Weights of a small GPT-style language model, trained from scratch on English Wikipedia.
Size: 8 layers, 2 heads of 64, MLP 640 tanh GELU, vocabulary 1024.
Each number is 500 + 40 x the weight over its row's rms, rounded and kept within 0 to 999. Layers, rows and columns count from 0. Numbers have three digits each. The size before them is the row's rms in percent of the matrix's.

# k: layer 3 attention key, 128x160, rms 0.162, rows 18-37, columns 0-159
# q: layer 3 attention query, 128x160, rms 0.165, rows 19-38, columns 0-159
k18 110:509456546513465423457466538509513525464526505546431479447444494481530609534484495533518552541530450526504547464506565489450478526494559554507564472467519430466427514471473513525557476494527545530477480514560520510495586487507469512536517400531462510399442438527438487457542506531534505531472508550490501545547560518413520475472480518508520550490491559549449543466529479519485413506458518496535426524526455509451519550539458499501482476615516472469496490527461509485551443503436536
q19 106:529470455484490499477509509480550479444401537488571524532413520506504514491437487469523536505498558561558560457476470491574459471507509426542477508501546520497585480439467477528444537517506498469510501531517507530487587466459481450430531508517532472472422490472504435500558563551512575519514562459505487402462479473535515506460496529512540468529490477487475507528522478548499529452505564437557500540558574526523465464396422570563458503476463521541490505518474463505432482560481469
k19 105:565480496494517485518505557463467533479448488511552480503422511528506513424518456494482550526576481563503546508508468539550544526553491576487577522520541402483524485495455493530484496508511567446503513493486514585527552465440435605445527500459521477490515506510509506508504583550517531453450527471447441425483550490450478504439453533472534537495534465531422447485563521558477526512546505441586479549538527471512532490483469525565505491511538488501501528406451501455409466543503465
q20 111:509501514474446441530550468419596450484476534485589498533512528524502514438455473502522501578499565472465527509490496478443480464509489514508458420560552440506476488441463476481575539555498590484487489494492482466535506456523464430517465517471448476484486520514482558585510574506462580496540507437458618504489518509512488478545412540500399506487504513493566499518528513458411535535520459546546431514531542509459486496470490482528533450476490474531515498527550479549454531510567483
k20 112:581494510416448523508553453512552480576500438490522534497538494513460539469464500484460548541510508509440540527526511474505505531493545512503452454515428540466524461571422552542548498554441468455489428486489481525473473508511493467473516500550550491484455434564517478532542466519513505531471544586482525499478571484487528537516498565508531464486460463517485469440515554464460466531547533540520443502555496566466395453461462483530492431440422487547465469558518404512494503595545467
q21 105:528544549468474550452513483485492432459474429492511518606487474464498464503444511472526461481510561537502470467518560451487479523477513493474516476507443532541516423527515507550505455497520544441476516579512468435548426488480501519428531481476467565563493493527443480458459466462468497476491510505457562541577558560492438489514524475481529458461450544492548509489488475531528394527486523488506558535520427527417537456510483470544499470502389545404495500480572524505440493441554541
k21 108:520532534464543521471525555451536562499513517504499518509566517511447415509470418443473568488506530477533517527493515447523494579442472490440511552454417498497544555499538494523447550467551457507525552490498526501563432507472514569490458477480425509478496536488546511423470467487551538525511505474514463523483522504525537474504552566543446433549511573395530491487530491494450501458532480394491453478496537538476449481521435477523482548533475580481510508537598419556455516508524483
q22 112:455515560489500554499545534538480453515486504452447488485440559536427456536479525498500502466494452500466458493565521550466422505464481557526601477513466547468460496402504462494537554510532526520498457481475525518500548522429557537428469528523535494470370535531530476537522535489551482466498492451484478531543553484541448442483489509501468478520487456425514493540476515445426486467453534514524537475605621494447556549438508518464507485503524536453515477542532511490541530434482531
k22 107:477445472419479507441469511506529501506492492569480504487450490530490544530461483510418482486464476548492497574517468493517419504480495524433530528545474529527556486505464476518493572508492558497481509526566562526472528484485554414444531442439462556473415470535466517472481447502460450502505503451477485487575507459516453501533517514419520424447487538528484521523517543532477487492468495482568550479524636426509500560452484469454539519418475499535579500483526517377512540499521532
q23 111:490482611505493476526555504498491508535498505548474487499503470503487498454559515483512500555497512450469520529537512558488491495497477527473434497423523540499501510504510530528559561505520534492431494429553510557440474446459495424451493502553498560436501500511442452537442472471517543488479552529476443520609530533478490478548449534558574546423520526531490508582497449438448495476432503527445483434535432487523517524491511463453469518539421541471459445489478523445426489497541381
k23 106:508497525478472464543491472594567448493431476523490444502462548566436477507486448509464487527539465456490498416518504484523449495485527482514496564478576522476535550519490473480524502564456516557485550506488476460458495500430456480505407479493376526533503500553569447505473482516465502535479487525390523412434469485500563467575496559505474489522516508481523535505506468546511510538494556544519506436456564455471472537564478535503573390547477497520504514516508493505582437488488496
q24 103:526465463525517445598423476535444470421554503458466532501501497547540466459510511499470495400473444515469425503496471491543443502536473555525512489509476511535507455460557495461387530548529494482566480438470518529536497502500489501519525489456466553508449536450512535485448445503424488459486568506555450482467525491537542499522504501570472475553536505476453522504472507439518500573463519414576466509477457427493493528434592451505454518468509495526596533525485525468517466580479512
k24 102:509458449530495539497471475501479460528469481471495502533570493452487475486538531539506517524435446536475518519560547601510551527525429564539475515536536552494485555548505433466471562462562473556527493519523459559543526464564557455488530529538546548490452473506539499484557458524557532435524586447490434526527523461564459433574558470494538526503526506474583474578440503531502471481534529514453568524488539497548533467524512496561481478459481571502553453483472449397522509520509511
q25 114:393470467524489473489418576533503528553426484478526507549477497555535506448531451495439486502540499528557549454461437506503502513539488501515475426507474491482478448575513531492518459488461507551456557468509527503540444451517429491550548580506555457481537556532529532503537476506572542521537530528544585418494551464497481458524584464474467538506568498467488478519463516484508504445470543551510525452529499467406497478471549504469515611481541504521509502471510435553495574552513466
k25 114:483484472540425484415485483512563565542543486533579438458441507492541449481491541441481461469494543494459527516438517486467514564457489450521425508475512507451541455501438529496522455524486501475507567519487449538541522512535464516505541554446494528426522457467527603504563401485468607445519546527501452495461464537584472508519532510497515485470472485486538455499496549579496530549474530547541550482473470579515583491443469512486466524450536497489475514569492519534484507493514417
q26 107:560478573498483524502453533447574481505576514542474441492514508447518456443472498511515565527523455476474449442516565545601446503502527544478529498489485482467514485508486439517494480497466577518465460463408506469547510489415458451458514537485472599526500560549552516490509470485444530462477407449531483580456528515500457538518542487495522504562523498515458502477468488514540488443515594474515519526413513539506573496450602504505464483494468464539438466506441454556477515513526525
k26 106:500472498542464495503525488498488471481485440437455497534497481481480440539500448451498505508456519493498547464514453487488552445488485519450468533460450435484495548444491475577527430481461537456482562424511566529545427508519458471460513468494533518470505469526511472505551563421519547487533512489510503563534468524544499503473585492476554537566579404474554525438577496529518498440530471426496590466513590451467544594549540430470507493488464446507510470451527444509501479567526490
q27 113:521486538483450535524540487486543490446456526513505486464511495471429463470551442474533493449496540523479546561525510450454508472514495499558493476480477447455534476524410570506501483463489542577421557436530556486466415608518465489563482517543446438444550436504480518549494488524488496496412497499528470460443511523534460504512587487476533531481535503620510541474438496480418498534429538539569475450459494563453503445481505494544508495499512483469575496482455475522455479500546482
k27 111:474542531495473478526452487475462514487449574472496509543471494427513472541433465463520499559466509509492502513439525594430546526433483522501506507511460490486515474568436517537558500555522511482573555506499509474566410507509435524604460470552485504518517508483505501499518447554506525506495499512515553480507447450471537527545622485535465455522501467532553401555462428491516485432469486492548496492496420557463415548520480560545516479537471448461548517514514535468449562508556512
q28 108:448492488629533545484534520573515551496495504558554512527484453515446503417439453470485478513489535524535426559517522501459534521524494498495465531463521463482538499436528491512514549523572518491445479480508453518510479458545543534506614420489497491535501493537459564443511548509536426506569519479501519524485585475445482556495494445427512490488595472395530450492422527488470516536547476512456474473515479559512532460419552523537442486476476445562500469511471483522494529504521521
k28 110:483556501520490497531543512551538478424517523494529456535463437526493502531485519548443440454494567544574457497495534496501523485488519565471447555494488536490509465509475487502547511581524512452451472406500427461602486533576490522490492509446506464490500483482550552404479530470472395524544598468480491522445618498503481510452495575478503447557471491500450359531550516454505478512503499521482491465515500548553480469487536540448456495487484518531509456508454529523514508509533473
q29 113:546448504472432498471463497409522434426449526535462462458478499476459526453556482580475525494518547549521503441518435495514501472506493559445458539450493523437467532516482525410512451481459484491472555532483452495422568451501557491548500489515546497548579518491509536493507510463488416460566428498570532433491490518512457475615459492551530477474541551480458552470474481504475472506504470499467526470466497549454473529463448473517552461485525460496556385478449486528493527514554508
k29 115:554436502515462486466531468435579541468480453498453492523617499455511494493486543503520567461518566509470538521528539485483534587538467482457497527533512529521529538530493467535449444494435518438437462481576474436554520549534560534558464492414474526457565486523402542467508534495517506523471477515493535530498495499487490520539496522570514436463515537501459469433475401529580528495499467539529488559458453551524507541519473524484545439516524477524418445511464490429496532552488460
q30 112:453501473519530514545481501533529513501505438523471472493480609543507470411475526468476521492585546554527509461503440517528509431506478591454503509408418484503516348509510534489465506446517592431410480510509509521511496455558525476442530496500508504513505439490529518481494518535463496519593503469529487506416551527512550532476426514449507535489509511534596489505503515499581502467484522491547508479450450457548493479486563463496474514472530460512513502493496490435520547454556558
k30 106:495490568555557483512492406521533522498505472479474517494513492489532484436416459579518504503540492540430437536511541553521556465443531557492404500521468510529525458421510461536537534501577516525491487513495516527516467473500500549510507551527533541481530514499509556465512523493596483482541524484504489612458531498533434496503507531487453501497558486411458524514500499519500519447459544462388500490457529496578503499511429572537463455373480475519490537497526465534531464509488408
q31 111:492477472525557452486473481449440479479509486531490501564425468444560484445503493560476443464589461563540473568496470478464555482478512549525536538470452504440540552429456518516520499436551561488547542533518550494520477471532482461483570462518514536489506465481425494516527529436476522450511440542446453493514569508506538487494518513550516466463475573431538561476550574606483505549534485484456468514493542506473505530491488498433538443634494514546512515503543469445459502481503469
k31 114:518481521435480501470479503462495521500442498484465434557525464518489493526543522578482451488534517538528510528524472517569532506470496496485478548510515514466519462550554443520474446467499433429534460515504535426588482483551561589526515483460425500516474477527429452474542546576541525474508474521415503540462540482480536525399491556563498551518552567462516515589494485461478519509532531528480535503488561469521482529453582508535369502531460573533518521518533446503495450542517531
q32 113:547505470391561485526537495489462520443461478547545484441534475516522551463440489494522542471536434454479514532496508556509444513527546497483596489551557497450557484528456458464519501468503465413493485473568515486457509461511517434474490507539471424542485543463509501494491532457484488515453483497492472505562498589485459441391547579536451544574427533533514508524529468488455499504457507486484487554520453489459510497526502486558465509516413521398514459512521421510525463442568517
k32 107:511454468532460427489555523482455476564437494506572509566523518605507527479489449497480510537552488528510547460463523547549517558471464436578530505489529414522505519492524535468507515476452479516518565590481444497509501509517462472438495481542516494534485503500421585457481483523507512487502511476459521486497541476418477447488480474569468502516494472470533559539565476481438525503503525530483455577567503495475372508496472510527551499521408445562513465522550461439472406532472503
q33 112:486486475480491447534412418544557475482449492485508524457492545538563569538521466487553475534568529512508504557545474453457499535495576592503523551500501536515489400510470524551582537493572493484484482508445506503465548470534541535486561532517502507453489525529487501576516463530525562479458506488507457530410533395490529525507504574546514427435492518504512457466445447512464481498522480527469535536461481509414490493500538548536533445431494433521533451518477515436434512449475470
k33 109:452507489475524543538529444475476489461484564415490443420473580462532476544504455512510482547538524475466495498477480547459509546485516516493472502474526556553581543517507463570496442465503476533498497490494493443483487440536527535521453473520509502565395470603580448536560561529554507494400493549521565505551493497541511508439501587461487446423543439533503475511536473529529564476459578427456484509506538507523512472495512504551515480449527589511490445479466509496519505537468506
q34 116:497532531498481461471504495526556405449487495475516526508522534530398447457507501585448487577507457582485472452438536495530517514597481518547452487415426423460460537528506545468510495495497533474437554510468524417560482531513521529524478484389511498483491498545509491524567525489461570491570456525485534486480566501444521494560494403487469548481503545470517487515424506414438510451532472498461524488532481505516530499500470461517525452500532510465513460545475486471459519572548495
k34 112:573567512474521496475444478532544554503487526457479536482498518438460473497480595527425481474514576504473469533495536516497497499464453471503476526471417476496509462552507504542555519493516441439460546434615521471475521495521471475486429527452499470478565485559479433447580423490462509541523545502473477544598492485444565524494509423509496444542455542497490500440484513526522536529471513473463472477433463526551547508474437551479509525458495530474461482602475475508515532590472456
q35 100:508495531513425424457519479500556515510463506566506492496462511477488539495479551522530525508457478432489540508553499540468464459479433466458431510521447552492524477517476490572529503545584504523522409518452588514502482482535499431481452468393596545467486493547455457494485551487508443512463516501512495558541462519475617536478438527564457434540520516496454545446516490515495489465519535453512498503459520509525538502477534607460495544574553498428481449475556554510513481458534498
k35 103:487515565509523446532456509482486551447592472462458553514527486491450562492464563422488457590568471442449511469510524481496445504499484559468430515444487531505543543545456472543484454519536538449550533526425518486467509449468525485496483500499435541569486529469486434523503522488575472487442506437512414579531442537555540547491460447465478486565516556507456500506555558502526466544524511506571512566552481491473533526545562500445513426505554454485492519478523494458520435519491487
q36 115:485523494475537478497478478576484446529432501406509547459470505463446515503497427498441539505494493539525557561392481454486470528484470505562479514523492481552481499529481569543466456442446507489473472487492537432465554424427483549523537536552438485428451478496516469581542504517463481455470482490478502525474465466444495525502551526496534530460528483513561460510553518583494514526456567484604479495546515520455522517413517522529488414548533528481493394432480493484465499495493551
k36 113:467495456539469490535464534495430474474411544468457541435511512491531518500488444532437526567484495486508488563459526477468514553439497525504516522489555563541476476485476474590577459529442428446560499493586488516527474382453473525510521570467535492516478501520475424489522516522426572485505509461520462502512474400468465463459515588451543479466531507488510520496513525542521482517458490451503522511529532500465474525464556551534499523430558493516506452499422426531421509489556554
q37 106:545464474412544515433516490516424510464628489520494549470449482473500501539450493455489540493524518515497479438548466499463542476468488543525519497429499579532426489448548531462471484499534502562559536520501503507491429515544484522442516395487532541499474502514510448484494455475487505535539487508391461511529546485487506513464510552544412581518428502518521502461520481472493531520467551502477475582482530498578530536505505463480508507430503458466538479599499550538591426501486534
k37 112:533531528491575532481469491488397506534526479507451380470466569496502484556467490475495530508491415534549510546526533524521476453483538511453533495467545474537549471473594482479482530466524489505509483466533563460501518480457519455486445447537459535544528551487454428465492435480508447481583502471443477535537574489544500427537441461514482577465471507528514500504499484550538515512443459447524497495584454389587523490560455424515530520473492485549493503483542481513531522438483530
q38 105:495529480506513464563473517480500542578536469518538482538471617481508562499491508471531554471537503484424438429484509437448494492484461503484497514545487446542491523440545437505526558550452561480544477462430492561509481520514445500478516492538487508496448507482561455470496427465513503487469471640517526592589506550565488469446495488522531566562429449572500519471553451494510511483507484430455490554502478501509489484473485472496551499535472529416460572476472513504468479476476447